Part of a small language model's weights.
Size: 22 layers, width 448, 7 heads of 64 (1 for keys and values), MLP 1216 SwiGLU, vocabulary 8192, 53.4M parameters.
Architecture: LayerNorm before each block, no biases in attention or MLP, untied embeddings.
Each number is 500 + 40 x the weight over its row's rms, rounded and kept within 0 to 999. Layers, rows and columns count from 0. Numbers have three digits each. The size before them is the row's rms in percent of the matrix's.

# up: layer 17 MLP up, 1216x448, rms 0.132, rows 639-678, columns 224-335
# down: layer 17 MLP down (transposed), 1216x448, rms 0.0473, rows 639-678, columns 224-335
# gate: layer 17 MLP gate, 1216x448, rms 0.123, rows 640-679, columns 224-335
up639 101:482495515492472478452484564494506470503540479484559505489534445418419515633521497464495483542524498575546515566469517468497459440505529495503508483480535515524465450539489525550406500511433490527539587505540409503433551421537551452539565542515534517579575483453471525508515548491471512445466531484580552485546440493536468489497443559479
down639 103:514472460540476530487505453566443558493498511449499497514520510495447485544543407464508550526528497474545581509525536478429544518469566375460543537515499486510499474489471542456487586471521533536490518527502522446558491518566467463505551553492505419459494421504469451497516552480454549467458471494449522559471455435443556534521489525485
gate640 093:437496529498501445530496575456542523530473512525441503512506511515502434480463487555470515544443495452504422466525489460534457488515540503495506483542547575517471462539524483550495451504456489538510549493415473527540499434455454543499511512468507535507466512515509515475495479574486497485439515479559463530580527472556463527575585559581
up640 104:558479482476508545450475487507473494524597478462562513515505520505506442587555460531539382478534496491590543494461567514392467495478476466474497468488490477533558499495433497526451527556512521506526518531616479454502529472549536499549516576492492453449541452481452483518500513412424537466576477481491524422428432485449587562478447430479
down640 102:496488545517459482517484544541520489464499479543431473517479517494531537430426544430458563491407483516441416435526481454607502539464523529501489545498514510491472472520493489530615464556481475447512529432366505546522452492454454483460491436474495542581456534512538540496479467539555482509477548505557481591550561545568422463467537531526
gate641 099:570541499529542534503519535434481538517494555564538591442453428508502578569535532599446493544502450610554595546467498523528567456532494481501460558420399509496529512520486504510523484502489565490519515539528527489477544476525531477546503501527515469475568533466548531498570479486499452593497451469506444509531524439472554506583490440480
up641 098:459522511463554513487504427483566546460523479508540436430507511446456512491486443541517508543462484509502512481456542464496490574507442470491569486508461574448453513549464496434537529562441544493527496475493473527510526448553482440437409490492519460551460526518429544518572535565487453478488494522513495566571431429548477468476540519510
down641 101:517506521511498494481553475466496486499509516441547474495530494482592544549584483544518487487435508481459458532470527479521508500416473448491507461462426541501456521508549455551475502531499484499490440482461430544464488531442504514513482490461517524485493483569509475515521532504431549441500428460555476517508461478487468483509537571511
gate642 099:501457515445475431457470485529484432563529530487462435590519436482532478495487489496522468512518490472501474505521510451443568500523521521499562459501423514468443490504474552424492500489607498512513498522551425496482511524472509492502491482513490467426452500434565597488468520570499480459518424481467518552541421543505473434501455554496
up642 098:499532491524473484527491517530571573522586543520515574498494453550479566518478475449499451526533559486420519500420517524455504543465499494494494469452525557533499531442566530492494516484485440448532451498488485520495493562561535505475479498476507489478506526543498473511475476528438512438463536460489536500452420506539477482514465543491
down642 102:487455494558468476489489462458483481513497502533532497530483476517576468560528472553483462535475481545467545577501548518480456476561550527498541485549476547613494487542461527516520569532572505506502509541474501459429534485422503461482512527464526517512526478540469547470462557504543440483477429533473498481470533478402546456450573475524
gate643 102:483489514519565472517452578515462497523540503495438495515532429515496431489531525472542531485532472502513489475455505494433428542511517482447503521505467495541443514501506495495482498546502453576482498467472504536475484517479435538520532552495504532437547565457437538487507535502531495466484500606487478609454466521531462505533479471477
up643 102:522554523460483562493468464495502458501521538574441540549481476487505484526543523436518495535524450442503446517492509427510412563501418469387523454500526486556491391561509501475470537505478448417492399509465475531428514586456502554460488496511483458512524496450483551516486473560450497503560530538530492539504513523549468530517470531499
down643 104:521527501436444501431485541532525545501470451521548492518494463529499523512482464476537489544577517549563496497482477522525427549482493535551504522535478505457483471475462461536561483476466498538499555478544519553425497447444431577516511505520487488556515491506512463476466519519541488450478486514477338462466388512452502464504548515469
gate644 100:538495498449481460467491501488438464492506507440464546474548527491462477473496520537527476537489514523488494500442591470469501456400552508500485527508477498496485514499543506432506543503522509540586512544510541539519416495538570477426522428497441442489507460514442521493521440480505453508459565507587495472478473393526498493549489520484
up644 100:526495484505498366484462493515518510473512514543462422490487466486416516445555527469546452523433444563534469494533488566498496551413485540547543390539437457443525497524516522470547539490558485553509504538444527532538491410559484449490507563421462564559520473503520459466431500449554529531517501504532487517492476525498567539474502544457
down644 101:511522446563547456401471461501548424485548541561464532499388570437491502495463407487491533508565513478512497595520475557545486518498518541546508509466449425488541447539512493507528470536460432490550534528504476472585522504372452518516484396502581502478478548483538495476499505429527540435505534449534465472458537486384547506486463435496
gate645 100:519454462500474499433512473461461472544536500484489496558518435527510519477461552532468454523452483480503451507441453537456452502474491545514470423477509523451509540434553513454487457493445477493564517467543412555542482548520502462496523499509520547473567519587488407497432501442514495459562451550521514508483421481599495530498490490509
up645 098:525462537574501525551492471488502503530495455507495441447545499485472509531490398474554475519481489493539507479550519479472533488487566515443549517478539461557555530567414620537513489468505462508487519451520525509499466521436548571509473511441492495520536533556483491558536519425535482459493569479537446546531456437492527452553484449438
down645 098:559434470529481497487446507515491507441403428457530464520488485571565534482489553567466429477501456508526529514523503488444541517519483470493450525520476592507494487459457490548461435529504462577469545442450437514485464521517522524536508482444475492512460520511468547535583587470453542527405508535478430568385539520495517471543498495506
gate646 105:474508486472500433520509563513533516429459526525518495500471478509522551540498487438486509460441500514531509551486533481471488478562567556566470506525515470486461466474575488488547531499465481353480529486467493513409495495568508517525502483434442488450482497527544573547462469448540496454472483461477494482498482460520451431470480496487
up646 101:519474475547503483536582432466542498510515529485500491459535483526462561492462500482474525479443536554545468500532504521512568495429525472518495478503477477529476487499583522484516519533529551520522416509406476458483501451518510488540545488433402506477517512529527511548525513545536485529574576453492486539482568493506449496534519477519
down646 100:612457581534526507527570471493499546438462499479448508470528458430443471536542566581510467496485458479484515471587529510501548470579465466502507572566522458457480463545517464484507569444501566543484460585495539492489501553508487429473464533453467513494518454506524451485553521506504511501512528509496497549493522471463539538423583536478
gate647 102:456479453454505502502612539520538502487446463493513528475477477493534439515491498530474514465526441496475457514497544455510503579487537545441545536535543571549511473543462440478529510481515449480496490539502496473466527491508453454567527560540437489445508498480492525513471548450491518555446454566531503511573470427527499485537488579588
up647 100:458425474513466573550479438380516470522569550448482517543470506569431566607526518468418507548528455523517482476505491517471556492524530493550478444529534523582530483493477570474520522499497469440525444420555532501479454441488494506568521503469535447521446555483541518497481496592510518503477448519508483547492510479502509527502442493511
down647 101:540542533567452495519520413480540455578519496474487432535530496556469521560495527562498522523495434487511480469503453450505503495505528417545547469491512489480506536494519581465506446454486504545518535505522538563385540464524523513472580565508529482518411586539513472572502562520533495460413498520538506483384501533456481535500560453470
gate648 103:521543514444470546404466416528482502537481487509497482465491483507544481477496497409591467498533558534480568474554551453547505509428497580465566484491511447470496522487540458511448527498511514574486502521494466456468437539610524492511514514469483444504513450480495576500500453548522483508441571544493499537507415531429362549531506514544
up648 103:520463463576543600539467513558482536465524510515515474480486473511408544478479509551498510420517526479511517467447553508477509536492509428478496512525542507551500495446528460540573458408438464455513508535462493446476573441454472495508527476553499469504441525496489455481418486435494514476428486474527487502489473519483454544474489453603
down648 099:420482501485444505458522513490511544545523477497474582454438535492487521520533538471510468505450464486578451516546497489438532504517434414451480489452454522490512567535520544458447439569432510460508452531475497526518447541474420489468498504597504559549480474484518427476553425507476515525470515493545507495529521484486485453482483515554
gate649 100:472548481526466479478572534478526479473522474467606455365523447535484525517504509458458464501516500508477465485568534526515465512468485592508541509465449515542544436554504530388537469525553441468477535555531522488455493430552517516499528526486498510517519547522524536497458523539499520565472533462510551487515507463453466531495480535430
up649 102:586464504445493489548466493592490528448496525532480468539508519484494516533480484465476566597501466482469490607541544504467523571488520507601575496547534523475538484560397515464512546500522526569521582469552570504514431508492492516450511420495490464545503456544473465466493510508467470528512517548457507585579461548502558447474520500536
down649 100:496508513479431452412525535489495564499511522556500525522469543535489490534544519511468488549500472404458510544490468527534481555525535472512476570472548502516559413530453541532502511492559484491541521567482582483443560541507438570547573453491392552487557489494486505417461515515550485529498516429488409477506564476509452487506512472490
gate650 095:468534478503480468413508527472530535483500512491538539570566468549521511487450467482474518553489486445480518490471536549486573462403448478454466498419497465446463410451447458501529519504531480542496507526458499483515471472458488487459493505465463473525531514471533515541583428507465548455542484464507522454493543432470455510544464507521
up650 095:500498506479492499496501493532465478505476489565419497542530435508482506476470566475452489510488513501520474461438406502525470469530505452470508572479519508478417471535493474545472491531505562482481445484481546429533488495425574498524566487563523531478442480497545481493516529481506500469492477501494629441547491426559473416478528525492
down650 092:555510511484575464467523508483518504503467503472511572528500462463452507523524509453451525383481485560444523462497473525486478594537508437534489565550554517532526494471512541495531534592506534403500473574552544539495522458486487561490523477514488467533532536459467502470541432511479494512540448561533548587467512559419548493487558460483
gate651 102:462554617426475558515513506477547514472529540445429470487463499446572487518488553516495460554459464497524450461529552571482476416501528511512453449520455490457480468426589543523588497530550541450467527477522512484501479485528500484541534531529533416526462493445504421471448488456543492613519538518526495534523489535470512512467497460558
up651 104:552566485521429500556446521471488553485441516517503483465559531471501450488501493511499475491571423419472475466552509521523516473538523515517471492458485636508556484519467529550460557478453493515536503496466517549514487496572468490487519533488502539492547551387480412454497456512494528534479555544472477521508503526491464496516366493497
down651 100:510489419502563511505496472521533499457527485552534522431478576484493486437463505508441472560495552490548510569487542487566468509457454484458463491508562558591531517541545507469535537550511475537547490535524380514542454566506509540519520516571459468485487525527481516520505456499504567484481456482503482510468519529472574574464470488468
gate652 099:528443455518454542503498519518409486515457525540493507519437455468541420496492508495502460485514491471448495442565507520542504552499510492556464556519512524531502543530448447514450428501503534499498544484531548495428453483449547458499501504529529512502453475460477555517457496430472524520393509496505582449472524542523525544547425522408
up652 093:504468513521467506498478539510566549501456474477497579492523515492519480446586514536526574461417483499508437489550522478482546456521509482543521566450493440458567489469497519462477519507546488524526542496497581479521462463480552463528519541486448401614463492464483518554412471471501425510506586512488459459489472465502454541446487533512
down652 097:575530436458485473530448573570449512444430484488472462544548509573554535421555556475477489484486518475493448509596464478424491545484482425471464459414449518473426515437501489509493455537485546538535524495419547481488519503481482515496565487531548479493515485549532498511447511559534486516491531521487461482569496461506443463469451601468
gate653 097:483503584507530539455518523525509537414454462458560578528465527470562510462497500471500457462538553541505505484470523491547499518505486555460520470495472508420474483563501489532557459526511541509452398461518535436450534578523461446440451473481517569434518423527470565500511571491488452455506460498493533481521559538544464470521492472459
up653 097:498474472453494455557455494526503573502533506438500552509530524470452545588431487514472491544467407495445495525492457460556458448516489552522485518499467463511489556604495507522445599480481481497458510501550508545477463412500531428516544544507455509527594520513568357479459436483504490527525457495492490533456412507472491508515533548552
down653 099:541524451485437537407496556524469504513510440554554477515431532467513457533536442448527510474499431575492518480511498453484535494567506573548459514515557499398534507529537481529539549467550526481580513490471471527506562409477501542510513503420509539558437535558511563533472491530467478573528485472515497551447500502472452566473401518482
gate654 100:458474535524526464483542562507495457440466535461448490490548464490449466529517463452488547450551484472437502480476545562406485494501433504503512541499444489483439454487558539459509484445492517467556554497471525564483559575486563413525531468420485449454514509484484434573535525506426509448499528549539527493428477502427544522579466530468
up654 093:512500528566477608447544552564513552486508526506519459488550572459537476458520452495468527510520531468479432477470543565526545547502502408491458483520448541517425498522519460494518505529547494524475493431515464429503589529482532490550474501431467428482477490454500598450475538462453483548475491537503464540534524512463529498517535498488
down654 095:417460445475462449519490518527526461519510529544535511469501537486485493475540421563499490501487518459467495514554458529505502457501433477532500495530488447444500431469562508487497542498524556416523535554545545551509513454534486488495505491518472501503489466523474503518515532495475598529533548517546519477440506555467551510557516496466
gate655 107:529609551412489560555472527511536503499510452475532510510503481550486496545539525484524523552546430511442475559464491558492488483503535514493510469520445528543526500529564498564548541463488437456379458503528485571436566545565488526458501508541462522537477545460545520525499555505546431423447521511513468487490460535533499445539541556542
up655 101:486581486507579534491487491501518544415555506522451551516508472530454494514522486518448466441521458559524485400488509477449485497475437572461453488361596496518519501511493508512508509445526437558539518373544537568513495432520505544497447507504460529534442523579515457447578482590529426490482464545452525521488476490457467519544568546542
down655 101:490474433540496518463499429513463383499485525512428479484569448509513474500441565499445510473525487470507511543444511525486533466504509563470465571433570539457549473581428476500523483471512467524580482535478443433544517498442523468497466527489501469506506471484394450445472473533405497585517500465531551496430525376473495432506460470467
gate656 096:484572457496471515495515478526573590539582465461470511482482478482524491475527555466475546489470484543521534573451482477453530503540524580551528463461518503474468504513563516475567557466451504506560571505567521500585475547462452424481481467564520513517516507485468477479533497480543496496497472530513475524457519486477504555509510483463
up656 094:531473450497474505564547538487500447443517522460438518537511566507415444472515518490518536450418525509530514477495514507471495567456436514518526502466515594569538568501481551466541487592541486571489507586521475487424474530473486506472482516523484505550494451543516508530468492558474530446438559479530569460558445493535416488530429535505
down656 097:471471466508568465489535502475573462539439446508524445516569471517553517556478546530459531509548465479481499478512550481430498506476514567500498577442500551557491435493479441488487564502484511444504459518510536466481482425516557476550523552517560445537600603527511467503450509463537548578584379485452489435555523583594539491558496564475
gate657 096:530502477520543455521537459486529442541487539449533474423474510492498528597489509451463568502560523531502505448460518513447476547522492474527506521477540533493546488375558550484507499570457500483533538574524432490471483522425432488526494471542510505529488498493573502458477528489521439479528515454511546518562550463487550485552406459455
up657 098:460556529512497484524562502535561479515508513500440493532439405413506496503495501448507560503471533498523470486428469455486479526528514492539527490520477530478516498492481459522633466492504435549442495510513519501512486521503444484512538477560497514455505478531481511463484533505496430457450446450434426530430526465484471506547453450467
down657 097:563471512473465489502564580519517526484466522492531559471515526473500535453484535486515525552545492443429503554523480543513518522463504543445461515485494470563561496456425525461515416531497555518534475534518471489454462473518497507566477445525522444482513416482494515549462520584466556488493497557494519481446530525508562556483581472482
gate658 102:485493493467551474552485457454544486470510398514415482530495501511488503511479496526484518543459531518513429462534456506564515508542561527458512559505537490524467425502497516514441465559537493497483463401542569515444456511493506483537496445506522494480571482525498525473524426572514513449462516513489485460471488458550455459540493415494
up658 097:460508477502511501523409490454478465520574473557518472572470447561480514542474515513427487527452508499456504543536477528439441541566491481471572535503458545451493460524500476526477521529501516439436552504423533517443499511466519475524520522527535454446525551500503468440426485530524501510426541475459470452452474473482527505494558460466
down658 099:442464558497511423506566554555532541577475429496453501467490467462438519484445508531540444487498510564541474467478468486454519484537478492573472492538446432455500431505442579511514473493509527394470482462617525523418574482452503569467493562518514468505565500551471537542445442491543474480512491516510477422510443504561541512483549536542
gate659 101:460532478507523547529521619512492517442534497547438557520580510448434477451533518563437524536490553518519454457520514523507565556576456425479500496504460413522546561453544530517564488480500485454506576510449442545519511437451466468497487503473509508481492450496493600468480511534508528458509498470473412550511564486484473448481493498541
up659 098:432463506450500463549507473490451454481546498569509472522388540460502463539538446457513411467403457478507451497565446522452540522470491474554560451542444539455486409510468529522569524500486471490568532532478436464521546485469447468485482480500548466560449502433523482460534486508472460484514537465438549509437483508477459543549572472454
down659 101:502497504601554513498491429559478475502535438542510396515451511519577490479506552459600517493588498540466428445479514527469473569494539494475515537515523514459429603483489532502518512539520417576513446510499532473441555470511484555442500406425477481484498501519499480472485460511511554444537538531541468491494528534506546501534565506449
gate660 098:512436530488556524536484522545515465511469451465532435516521548527515423468497455459510524479468450488469500507511527443485515589521393554489493417500490543507482517538506523504500479484561471454490503529418497501496501509541483488482480496461477480602499459509531441488434558537467451540461479476501543474487476524509578506410506470495
up660 095:541454471481530503469580421461513570545420547470565457475557481452501469547483451495512485502480467457503513539495540512525573546527500494404438481511498505555392478441529462534515511472549564412434534481490444526491539502504474498476485416459483489494515483458517494477521436522508517511545476534486473493412509529499486434463518471489
down660 100:511491507530496509438477477540425462490570489481478424455457465466483543527581579514552481462548509484575495507476454459581517514539531557498485507468427458432528432505362410505499460583479500481517506503468459551509475544524560444516491498579447478560487458497496546468509477477471444529520520531533472531550518543415477521466455459461
gate661 105:446478495483519483487501550482491517537494474534501483495498576480486432514562513513474551501527588584500565503569573451485438504466486597498573479525487539563539504488480469486500484400504531434510481547496557478480423426494428509540567522468483496503493393453445532451479518486531490496564502465565552530480470511539452533519615391506
up661 103:529507475497481477478508437518512526471462563406520450493460438443486517429423440457539532520450437449523458441428513456527479473555489500518476439505513463519446396500411480538440528534531552475457495551487477538503516529457539420575448499476474485461479538500531476551427486520502513481505483493508507466567444535448471537417437514454
down661 098:444539460545499500506486520481520488455529560456456530523518505520548510471492501551545487443563513458442541434565533545499513576542492473468482534484514539500494500505401487491470465459478502512571547509513532503475551471457492489486560505538493430559473622485434499477497542530499474446546463460419480565483517507483508388503559571493
gate662 101:490614452511448459527483509486584510449530541494543534471447480462506514475488488491568486474527431463577511546559559504457460540458491537488494572533447598514459523505557472498503472571508547490458447531520528557517523496497531475482479488488533482525477560524466478517454527558553516549498473479604470520466577468480508492475531523469
up662 100:562482503462548572485410478519481462531467469514530455498506535455498471476503528523487470501457533504590466605546501512500542495486538450510503481505544492485494510468521558470553536479475447470509431495487545460483586498409488500507516471462507530549520503485508572526539449518461479480545457495445494563570425532490432531506518539534
down662 099:535527484476461512449494527565538534569566405514506533497436506490570533505522494475545491509498491522422515496467523486507498476514496489452573487529498527469435547461485547549558501455547505493481478518556515478485530497481472530469488532473475524565531506563571586507468574547535452471498522466539506425563488551488508514556510498581
gate663 102:471527478558453559525460497546455456482519460483462471496469512499526559520575523474486500515458398523510491398515472544522467518464472465458466512553476586482447458447482428532516484467550487524472518547485517548486582515517485417418514519500523442534502515547461443464468454529501495508547475501448468499516533421465493453550510466528
up663 105:517461517456519532499471566502434507483517479605508469446455464458539473505529459466571468487518470489431494496487455486515482542510549406468491508548501535427540511441489498564466431505499487518476545467466463414457457479485555466515474476526497474516498524518546533509457527527542489491415464532470450550480528504445474418466473563495
down663 102:476465475434490522477481497542474502512492513496500594539496490586536482496493500504500527400472482449531509545466611488478509468467493493442510490447523515505526512459524518470512504521435573499530488492579457498544517494518485458522547522452478545553443577472520502548476477555503512526514494506475504426511490458591472540490489491451
gate664 105:500534549517484519475498555516533486467519490502489516460507494532559548488559495506506499426558525599493442540501537466488478520399479434482437563463519528520410454511533477555528507563518482524547491516566450491493578515490546528420472557494543523533470494514489501522433483568487505462520463477555424566523424508534512504514469435494
up664 098:512524513534541483513524439511472532496459555524520503622498461506517480495547485515442509491512521454499489519416488510445441518544531490475537498492539474494440472404466518465428493478396508476498510512525506464475498454486507480437570540540490518507487513483504538533480552429472470522513507592519526485491535530474612533563502469552
down664 109:550488531527450485408533545563558537499531585441456511495470453521503555571532544551509470494528456428507570511427536503535573444475490417500561549521454477545560504432526535507536486496527529514516568490491526568554542561540481506600519482503519545531522495492489520487502559494509486531459535519512502436469510529508465493451509555483
gate665 107:441528471445483520500552449521442508503528427502487541446399491477480495537522447496455513519436495539528384474478487515501483477478494534498539523452501513526544466479560470469541546494505481527458533486488464532506590498521511404480438476489523493520475532522504509554432519522455485503526484466365513498506505518532577495442490458541
up665 102:508457560476456529514456485465503494468446497502451563517513487509528464499472573499504502524524548524522535536491562511469479459510484482489548501481457577472521538543483467568474472509477526514566503465550555586492461510457460523538514494477413469526512456469442554554470508533464428440502507465487493478526442516567480472500467506447
down665 100:484489574547460427505537538479596557551457463579579559530552522531492505484504524513485491461551501523465499530540537419471414492594535584416497425511498535497511488468540530530520488499514493544484532508567562542490563417481510482483458469523466466478498533495543480594508454541593465521512546500457501501471487550526502480482539499496
gate666 105:488475516529537449552454544533452440473503550548497498447450522588505478444540503427489503436496526531461479513479544466510489510504498443454508531532535499490394562488550540427524503525524480490506512454427487554500451461441497509551473456511451555477444502449465559463473519468503540514549447533470538542550547528506506502504479579506
up666 106:528570518439494481500518535525526413438568517500502455498481467508501486476589479478534524472526548449559483509474490530514447463602522523546478529567444460516523466547566520483589548460528521464524478455458519510562432505454488470439431570515401428444504501439472438492550519520501496449515428573472434432487534535515498524463500532424
down666 102:441553505508488474565444500511526497468471465507496524527514468481489536527430519552502484522450434448489472480479477483459531440476520510451543476534552479440453468471490511508491545522462432463586500485530565518507431593525565463484481505543552515482516426518549483493539488521427587511482456499485425539472513465565502502563463534527
gate667 103:489616590575510526561497536540524484496550535509504475538503528489423583567424493485495522528453475546526515490445460543561547512467567457470437499470442496531514431538538518537489482510543568497587545455532451503520512488436454460502503564463534497462453538533478502466413471531484518509580556498475486516488438528472555438486478556469
up667 103:575520471549559541518481593426518525542511560529502565539449529513437581472499557538504533524583503497548489531503592467529469504510506510469445473493528480488573446592524513457476533520561534412507551469484497582412539462468522510498540549539407490532539514559562508540579497496549459494459493488534550396493489504465545456506498478543
down667 101:529508565483543549488466547520519401460515558525457474564467530448481504509496497476585500449471529554516471554567433525489459432595442419551476517530540475497538513517544505541518549496508520492435560496513549444527535521488465493507527522496557500525446515441522496449494459534518526429552464493549517524483466466456494464484449489534
gate668 106:491462526615473488542466519536570484583530469454473527533507598526463520526443444545447484468480451493481586511505546525500507513429499433565516543441473566487518412459546481501496538455577487540449568493521495477486525516528447443441468514538427442559489483483551443395565469536566578487507507448519461535458420529541571512525477504481
up668 099:451528599475497505594468586496490530491519507510467473527459570459525533471498483487495430438496484484520529475483470529494532461490449474480524567508504537482579547544501466492490490462505457551563600480522491433554501454511478509436447492516531482467493548499502529472527473522566438460492515474458476539435461492431567505475516464480
down668 101:512390495540565590525448577519459416532585461480542442536520530544480515501553517531500518494486473547492519549436485531529474511522472409500526536517429541517499453503496461507466418464485502479530452502431500546483495525569605498483496437529509507460462398475438548499457475455479504518527503439478467484483479476476537512431461533472
gate669 100:490472520500426520469563505604462433465501498467470499447482564574549465526522508419562425508510458572477483435558510533499457576495460501485581525589458509521469536398484485491502510492489503550527472559538516407523467516422475522455489481412506460486496468514492503529438496514534450505539513539573496440544455407495501521505496560526
up669 098:486484566497524509480512488504471504537505515505557534512525521483489531519503488466539526476487455480514584521527537468564486536459464568487527483551445494484567579501553476477475456393523570561527561459453566526502460482470489484421505514471525574575566488524472453480530456463541526499521440489505493462448510485470545530472532529492
down669 100:460509525478475457466501485566532437484488503497484495498501531451514517478439476530533490489492527529535458551526483520528541505550535516556515499546522502482528503497488533567567524497517512435474573505428535514623526428509586475547487495536484484565429456492489615428527525519494485468471460519527460572474538374546510466424513488485
gate670 104:528574472495442460459465531476466456494477508527483567555472497496542571500511463513441469447504505489450466523553479477546516537436551537460580504474536524538441545528501545506479477489532441515534450534518462490436507538433479535516525508487542426438588496481569581424459516553546490541537458491482482433482476462531505520409496501444
up670 100:449522583549552533559513585488560468503534448474511430464530493540495461488513484493549458573505554546497519519532558472477510558562447529548444504542479507515568545475506536505470492417461465594495470467477404458516475453485571476532480465471497603464577500511524510455493522554511505556473528547541518483477545487502549464625510453533
down670 101:451545532480480520500521513442508464486493563384529487432423484517498451469534530481475513499537558523465492502499417510463524523495479519496476530509526521551499493541527463482539486578560490538614478485521483446527481520477446496498557455513545437540560526504487534544513555534530526485522463530525467504527577485434538496454466504524
gate671 099:504532576460437529546611488534449532611528542531494491491540544484539482562484493481524518465557562492506449562507441498496446548442515553473552429494492517526518443489539512545525479451494526448479498515536508544460488482524511483557428495486529536430528557545489520495515525403476504457488483473584468466463506485406492489466449453549
up671 100:434464462497466529573472559424521527535478547441485439472528534437548433492467524537482473514457480404526489488465554517493564477450489471509495511537418478476497463489446482502459484445535436539517566606580503524456522507514505490528522482521513510541515516535514519489391496517507489541472491471562481489483412509495487475518487538490
down671 102:495535521508460419465466484531445399492576471471511517533508495470510520477481507492529552498469533490496525481429573551504481508520510532523474510548503502493467526488448494450469522509552475486500473437524479439481546427554585483536447546519504446547495512499438445545501464465596563411523512470545440492463464438526602496391501493506
gate672 097:441517490464570499558509474508537458516524445513452506452458562512479477446520501503445501477505516503530488562508516484475515445472495537577517458437503497534488488545517521480491529484477416580481499576485495510456549589533557513568566551575508439480399467498514504431509426562529433478495454475574504538514457490541401474472496484510
up672 092:505561449534512512516530477456480502511492458494455580433456425499449407560586441535538511478491485468553456448559492481504417420500486493484478516490473470561485473501463503481528451505537542552499537449403444511504523589533468522437523550526553481453554552478529497541484494547478415519484493513578456582504519487542434489587481505503
down672 095:562584523544483486535449527475552498496477466505491531489465551504483461409510480486515532477578460546482488555529484532515509569523546471522443454478509486504492428549479459570501499497532546596535449479496543447498457486509495523444526492537485440459430533522402480444490577492436473503503509429478430533502450503495461535477554564519
gate673 099:520473473473498451509496510527456547457473526480486452512496508503490463520513468524516481492470477486499527477514527433535557472473566504510527404504529500547486546493477507545475504533518516436547442493549546491458518537490472390498536525484521503513503528482533490458518549525634467413454492472494477465492465531485508536526468495475
up673 099:530479492485521498486513434502509525637567538437562558512460548502540534547423534487466491493436483469475434513465524536475491434520523533469456506504550530487442491535533472488494455551531575500487451514570524462421487576514456519503552507515467502457457558495512473494473466478462545582550481489543518494467448458529479588455510519441
down673 099:448471513458478534608507464501465501455497510517524462523518477513447515479529441479455477537465514487527528533507491471520454498527517546486514588466544479468499505491479448545498434490510516493494486578522471487518566516435512524597511526480517564448506494602446501548499518447501548518541481469510481473503516495462507536500550450531
gate674 101:405521523529486504493439510546434564559499499547553463468535496509535524545497492526407498514463437486507513469492499597504591423542547497458503563501493482482457478568445489511486513522476446450461508531581516430532439505510498493507506547542517415544612482489511517519503436527507524474431535523457535456486444398484493455435536495587
up674 098:504487513554571521478521426534491458505470571480499431509445437527414497460521523576501449526528488529548523513537478542565494458409557517478472553463480513542476514567436475485460469450502464461502474521488411493535472492474528519482517540539498530477524590463472529478557517501485478457484461472496509453394461462491516440552497459559
down674 101:506503518505514480488505460539496585483544545501471536438523540426510468541516459505555540518538519602472474496425429517522530503541484447414469472519493500522541458514526515462497533549536430508566484478488544483529475485528516547448530568495505480519490547549516435451531518527459473551506430540462573579455523476436472523530528528471
gate675 098:438460497501569550487496490533550479463511455517466440487463457542492495574486467499506508550494431456492547515556478552475576504519500526440457548556494518474498484434510526450546504548556552497469565492548503592500502539561554455526567479493507468485474422509538487555471556510476493474488509521460545503520571533504445517470559583527
up675 098:510513494536466533537530567483531492458523460532491547530522483499489476445482491450475528501474532512468434488500506482497424499453442430552499484528507507506462500511522581494516482482559501487566499499425553439521526394469539533488469573536542460466455513564512476446462541543496490470485501499543509567458544459474527451472544432429
down675 098:532575533517466511555452465582497478593505567555477532455490535452466514548534536444496460588467524531452525465509521567549442510531507603483486495445579494519486560491503516447545511538578558559461518581436460511509524467514494553484496497430517482552514496505483545529443497437510467445515465504518518482439501527503477476488524489500
gate676 103:487525545520495507456456471504524538566468412534531448474483536438476513523538548473500503499542452506489481500591504504488492538463412501480556473433535435484484483531484458512543511499590500486473510493508570465441464482514468514441546507516479547459492408471501482449447546488511490463531550549463486491546527497553494480476493554493
up676 099:589524501522543488441479418581509526516453476490503473507519453539493441571495471411531495517573494466562488466496513517523568403528481496546524482521481507526445456443478461507575540490563514612591490512508586458492500493445525484456497555525501470479519479523430520536418490447494568515480502500484563536492484512543441548496470578535
down676 099:582452503518515499480486474502466502487479506548491502506425566511575413537417475519527467501546476574516522420468530542530479485513524522529524426524440463525524489538471489486545494476519461519456486484429504548485451454498530493500446439487453487406553459440488460537520474481506582569450476455492474471402522450470558504563513503511
gate677 094:531569467522557471508516522511446480524519516518518504419474503459524473506497549539483470501530488426464547479526559466453432441456500473492541452591523474496510529488502508516528533448458455417544502453492542479404576537491484528507497505428506403436478501494429530525510550515456503538467480468441501589461570490516463468491496458556
up677 091:463518530542479523517465512482440488442487510500522477484578600434495422569487504563495494505512508551518483488516479425483467517448494523493529544481437576534508560426506476517471459473460534500478472508458471401521551493511497517530479583565556459510541524535454503455491523490477508461446483444449480521510547449465499496525507556547
down677 092:494471496526515490475509539509487455594502514444502495450483478597476584481501469528510489470566485478451627546529504498484531508514497422554490494439523460516508491475476477471513484491549517497456520456483608484498498481558492454462475465423478527428532546510508480482502502425484527586470504550488456474488490528501477478541480499507
gate678 102:534497502572560443532484597488504590530447462502494503542489505522414537476461531529507494546529454494591571492477476476418519474509479487487476473459503519477523463506519551420451629578524566472602508522489538488446435509497484512464466518566422418538458559564509483506510469530489448485552471532446469494561461479517555530494440422459
up678 101:539502552607601544502544532563504459494506506431461474498495473502427496468463528470496499559507553459536447535490466540492422520511532550491452499523472504483566501523523481557445575548521565460541561470469542499513432551542510539396473517490539505519442470546402541519532529485517487579566481500523497537534541433522498526489441500514
down678 097:483539499526541467517477533487501488471583492473481467543492493551439490488557495555527469554521506511517496468470525545470486472490500434529441498515463521456615551473475503546482511476519521491506520495504522504464549544456445495500524503548548454477472491527460473541540506536511506480575512560542528506487529495466461451463509450454
gate679 106:433412539474546490544506507508509535508486524495514497576496518454462469565518497563467500549496436553585500513559531467479459576526471490449503487609491490469548543505456497465574434478557468472542500464452455432499459491556521466438527506560519512540510553520468509477459487531496482489457549533532511618547544533553493510465516476460